python train.py --n_kv_head=10 --activation="swiglu" --norm="rmsnorm" --init_std_o=0.00434 --init_std_down=0.00269 --lr=0.0169 --lr_head=0.0069 --schedule="wsd" --final_lr_fraction=0.05 --doc_mask=false --train_tokens=800800000 --steps=5655 --dataset="wikipedia_en"
Each number is 128 + 24 x the weight over its row's rms, rounded and kept within 0 to 255. Layers, rows and columns count from 0. Numbers have three digits each. The size before them is the row's rms in percent of the matrix's.

# layer 2 attention key, 320x320, rms 0.0801, rows 254-319, columns 160-239
106:083117157102197136095138127114116127156150139150139139133144121087143103169146156182135117123149122131138156108151120119130120146120150123111119145130136112132184145102132135089139094140085149171117171130099138127135102140128128154166085132
104:130105121169144127116139122143112136139111131115083124144151114129144168133159155127137126169094101116134143113143091154123052154156139098139119091115148149084153126148123136150168125094146127125117158161140104145107170161107177122129128124
092:106084145122120134135116127142111144123170098132137148124081106084153150139074148087110152132104134103139124160152072120116116110108053155133171124142159152152122122090111120148098068102187126070125183121137130146099151145131120115133085074
105:116154124151097121131128135147123130130089137110162134120077131131135105134158127100164140182143145133137150175151133078139123114132114097121133149105143115183162167112104095157106098140120105137082111174111155144128135161175158154113125120
094:151164102088117145112083148132142151156140124169126192177140089098115159119119157106141152124163082114123118140152061089137130152124092100123130109077099138134137178125111124077129126117121145102140109095171164121125163133147127111137102136
091:144136114159116117125132068130138109139134143134099134135155165152131160093090138131128101108133112119138118115101151118131117181149096123165130125135149165135107149109075173094158164102174116140116151123171105124114106096092136117156114141
094:124158187145133119120137144150150105119159095109137142124073146092114142072132136122144130143130130120160096126163171088126099113112129211142145146155139132094128144118144129131165103111160151137161113127105157113171126132161121163142170149
105:095094135150123105184126160137181134108142096160126136158070168134122122086079137104133091132156163146141138167141101143126121162108103186164106137125121131107133178123092123133119117136171102146130143162167082107108126064145142123119072099
098:122145126108116146087121106161137102139122121171153172114120164102174124117130167101148113103090130101163147127144064104154122084169092142175133130112100102142139151144108103152144134134140138122121125150133164137135095099128128078112145141
110:160152117125122140152115114137134161113129146112130135117107144134092169120117123159148151137121089107139156140161102097167136127109125148089160134135115104104108165084154173171106116127123100132133138129108063105102160122116152089168121103
098:104140122102117105128114116146113132124130118152121074119091137165167135098136125157130151120150149137135146132147172131162161132115124087151151127105134135145133091125125127157132146125084116105142116157119118117095153146134148136149113145
099:148129135129082147108141130136127122125100119108122146116105162126118080151162132145092158157127095086134162122155106092133135135112166069135146126133135120168112134107140124141119128115116117125121112138098132101132138135134132159142150122
087:157139102128112124173113099114169101112127143158163145123147133095104123122134143127145063114153154096114135112139125166172130126161125122142127156140146129136144104123132125076142158111133122113139137122147075155123135104101148147149153128
102:145102104092095130158118136138136136124095110145115148079115081101140146153196130128137179121145143137121130118107099110123170117149105128089171118142121159126172133091105117119137106131120120119138152160153157164119127148147085099164151158
110:132126089134103139146115113176159114101160076104108103136142115113107147136160164165103131171187130133135124142158137159102143135128092138142126135117112144123164130087166135174150125135138087128149156181140166113116118113141131133152155179
090:116077071133133118145157124112140078196167136148080102138147119135171162118139116137099126138059122111142177114136072138127099146108098132113144156103113143102102127125122128160173139155095126158123123096098128134115132132107101095132117128
099:132129116114135181151122068089103097178135132101161089128144124127107141165112169122157096116169115166096118129165091076120101131130110141144139107141144176126104104072119094146130112127103110095124146124131095132116164115153119124132134137
103:145087068139107134104125128113126145116140131109144121159127114129142118125118136137131161123131110101099112173139124136111146094122152191120154145162132104131100137078109132124118087123094132148148168136127158124101099137117120157109108152
105:103115136093091117127152140097174153127128120120111120080085106158212156136072108145095140093167191127123136119106120126181149129128147131140139109162141138108144140152120110134145137079150102139087135117111122137130100074167130144168110119
093:150103128104124126128104134147132086101121153106134115104111145163103139161133109123132128155121128119077162067118132142082154222172131146138099162116150116115138101094153148130108126157089146142132105158132125129121125107141096160147127120
100:139129136120127110145092126107150127118124100150151098164107089124120144155107137136124123121112134123122101100116106134130145130148126116105106095105143186110130132055112149136101156145143132126155153098153147105107168156119132068162110123
098:102163151093148104134120117104191159153142139114162095122143131106143102144130163157118109115157125126086126148182177088122128131153156090104138103150099134133139098156126103106125124139100147092130108166183133136182128107130111084148109146
101:197136166156101119094102147093155132134102141126129146148112112129153102118089158093125127155137145096165114136099126128139113079096107144120136159116107175162160122161099131119069135104121195127153127133130107107110122167140171142103130148
099:127109097132117140107090181116150117111130146113184160132073116079121067156160132099151159174153140161088121138155119091156163124126123125112149140131133126142096157126140104155100116120118149088079145128138114167117147122146113128113162145
096:127137132130096109131128136126124153122105113132146156137100125143133097149162162135163183137107132173144108159109090075127148100131139101124118164103155127182162197112126095147113110130135129123135112171131185133133154134174147158121154138
113:111122149112138090120133105083091148141150139159097152127189113144135125133127141129105151098138116125121109113115147157138140102130126166127169118132129152150120085146165179104110157107145162133157139122178091158128116146093117136132115140
102:114122123114104112168146129144118109131177127059135173117137158166133143131162137094126128160165124082133151126134110141130134132120154125125133130105121137143111128144107148097152153127130149104126128120116128100115125136145151132136111121
103:131152156148135104114121095165110167116121142143130103101161098144125144110116154120125144163122130141145142127155109146067115158125177128120119140133100136124161074146126147148158115143153124150118121143097122107118136166097112128134106081
103:118094140174146137177112124164136112138133122143130120133151081117158127128149139129121161149135165145140072128093148129142116120103145122124120096109106151086110098146144115130129163129143142112133174126134120113126150168129118131154106140
098:133117109126126138085109085137108132122131082129186182141104149114186130150127127154115073126121091148131116160103119094104145146131135151109120138124161103146159205141141114111111114153138099184121119118117139126121127124175135124099125135
107:140139174126107127119102111137136101108077139125161151161129121082085139128162128108156109147154123133099149146157166073146089117133162106112137118106178161118115163127157133137103155139109102122117094090174124122145172141113143100146104184
109:122119155183120161175151092072129123108114144087130112108140159137140122169098126106152158119117116131096165076115166131135141130109104143125125141093111114128124113098157140104139149131079139097114170131119096130098126135137147169109086148
103:152166125130174181122140100146106129088098150137157111121152177151108173125148127125148116125106128116128162151131139132122106084118158124115132154173161103116106117121180147146139110116134120099168114177160137125100156102132111143149098127
101:097171140170097121071168130100117120143176136142130162137054169135113088096146179132120136123153114128131125111131141139146103090142143128111102124125111097108138110145119141111129162139138113153130160142098176143148181102136116163136128131
097:131164160128121135116110090118164165154161123132132162136119117089117126119105133124118079127156119150113103077084126119104100107105117154076117093119198168095080135127144125091130150159146164103104124132085079124157105075159149140146135171
099:118140107174136106112177175115127130102127108103155113131148137160096161130105152144145115126096114122087093141138162091104117151127149096111109130101102087155125186126101104114136118151163126092082113113128152117120077166140141105111145090
093:084115148152149115150106139173109133115109134107102152133140185143136160124136130103130113116091149106109140118127116108143136147127099104168167113125148134119136121101144128132157140107155119125158153112132139084133102110091128107102116134
097:089099121095144136148108144115085124152144090138154170148137122122134104136147134119142115131087123142145133087097133093159110136174119105088127102140172128099122105126147108090115121106118148124168128118132133101104114101134111117095125169
091:142151086151119143140169121150113132146121108180114137135130114152120117093137143125159112174130143138078137182118134086079160106139130090157089152131114111125129127117109118127140094155135103076118134091112131140124145118146172140148131112
092:132125087122132137133138139112125129098159080113179135099111112152177147101168113134164096168113127120131180180117141145151120098177133164095114153111152107158108154154140145119103129139130112108107094094127112122118149125169130094090091112
092:125099098133147124142119073154091142120117186125150112169094127138133113124159154143144135137157149103128134104100181106117130128151179099131120136128097119094145148112163103148134125130132119142151137158127074120143137113107159112178118172
095:141109120112160153102125120151072121148123158136140147133106159141113102125142125133154101156140111107081140141107111084099132093152149061154103120140122124109133099107135111172156084130153116132125177117102092104124132141088133127166167122
087:165141093135133142119119175112133119136126087181117159128141100164137122161145146095117152091067147133175166144138088138090132089125111132150097113129123104159124120127125102144136124126082147110142103131112141136114135131101097143104125107
102:104146181119129102147128106131124139092107118138137120111145145157120133144103118106112117088110128118125099111124149137124120137121138135107119132099135155144106117170122083152155137148117132169085132138156145096152160118131109091152131112
087:111102147157112107131159080105111107113122152120133131162141149141117101132080118108137088154132111095112105121134118101163143082113137100155097112146121119089147182117122133159154105132110120150159107147135115097133103120130120101180143126
102:138178100148095150133124116136147138116110098121132117145166078073125125136143096117122081171133080187126166102116117151136133140152123128126151117136084121137118129129134148117082106146120113118096133127151137133128150131132151108104142150
093:100156122121130141112152111121104134094110128147169171141129162151115164156167125114164117079103133109163139114133160129138130100153138151107109082132112126125132107132123133148125100152148102148093124150122127144154104104115128141110115097
097:136123124147089150144086114078052109118166109107148168120126148134147154104153178107114135093157112095143086126080186151143142163204106136136090103058094131125127095123135131105105152129119123120143104125122085118149135109152133126131120133
093:146157114119148135107105135148159105140118144109111128137141095107060173147098160146132147137100111127112120131133117195140067060120126152065198105171060125115130124104155165124156155131126125099111146118147154175136164144116177162129147115
094:126104107162101082093164087155079143138133172131118174127156137139111126150126074110130134092149131135112146107111149141096188109143139134120099128139140147125122110098089140129083165146132087105116145125153133131164103082114157133159118128
091:111109125151125149132125147144129115158085117119136162140087128141067119127126118117126130118115102117101117132162103078164119142131136128159111109117108116107117101119106091125114130152121114146104128109102135104150125118155114125123165142
094:118153151120142087076141133132135173153113145129135105102109121142142173136125143173093097129137148141123168065132122120166106107170156092171120187146105130172086084100145189153122115128092098133109140140088115120142123126115117159169137092
093:159147090094114129140111133155105072148149154126135136059143130125162121145112124126088105146135133122120160135120171153088155115104137138116127160165158121130125101142133181137157151087108092126135120119111129099108145122172095097125128132
101:077126129111137122133145124110153101109149148125096120137123138107154170112149143115137123083126124117155150141141155150142093142155113137153113128118125154117141118130102099112101123127170140135072144110165116097141165155116128129112117117
092:164109151145151144097103134130110131111194146109123135136118168086093131151114157114125102166168103145146116136073189141089157128152145122170133126134154121147141114101121129100142111116102134129095139146118114162071069118138126153180121117
104:133106135109125056142127116150106114144106120129162168108118116138118133140109108151166131081110148127142112127128144131135150111110122161121084142138132119141121108146127134144099130144130134125149126141127161156157102147138115143128094083
105:132133109125145126127093195144115152138106119136135121044083132137123092061182139118137139143125087117091137124157142104096128117139153082153154128147104100121150088082122102132151114112117131111140125124140117115170140113122120150133079153
108:161186102128121125103138164117114121107142114158088122137075113165139130107151165141141134088119137124166126101124086168117130087119153110123126138118120121059128168112134142140139171150115163113121132131146159099163140103102106116095103091
104:145165181143141142101162096129158120149152173144117114126160151129116157145094125135080120120133136099106131107109114120112078109169131149105109131115147135085150128170118127124165129120103158133138120133161108166111116141141150129127166126
105:125132122130126117146118108079145146112157175138130103171128102137116147100148137114140134051129109105135139142100129114172105140109139085100108162108112088110119177094107112146111141167131075130148128077135133151202126144130157127075136122
107:143103118119116137114127117091103145128105150125130128142123154127109093109131093129096153132143140116124159155172137133110142115121146176129155159159128105141112087132129139137092144136145125130141108132160110118096125166083147131175089159
105:160140163147117057099115120175117113136149131138137116126136133136116143136118148117119091127101108116122083162123101123147100165116123148137173135139134137113145139101137108111155111133121167187119092154150135125141110079076167151163144150
099:133155132105137066107117118122142135105127177125076140110094113097143114133121142093141095137127144114151128103118145139140130134104106123151114136142137142162189118124117121149126121157110145139098116137139135119145152155139102110148136140
120:113161133142120161129114141115136134152131118134137126101161135119062142106127085133146145102136108135109140109145156160151136161153128144111097147139096113157129056136170073119137151144103107115121131114104118137166134088120114099129118137
103:149115135085106150166130098150143123113107132132131144184134112107110088152110127130135150115121131123143156070125134142182129097117137123114157114127082159082129111150093137136147124106153121151138099158123150096153110161142153082160125136
111:107145093120145134118138131143125159174137131118138124101130093127127141089098169110103087155114163132189144154129127121133121116103117123123145140126132150134166150132155138130168083134140107147107158146065156122091139155172121129118099121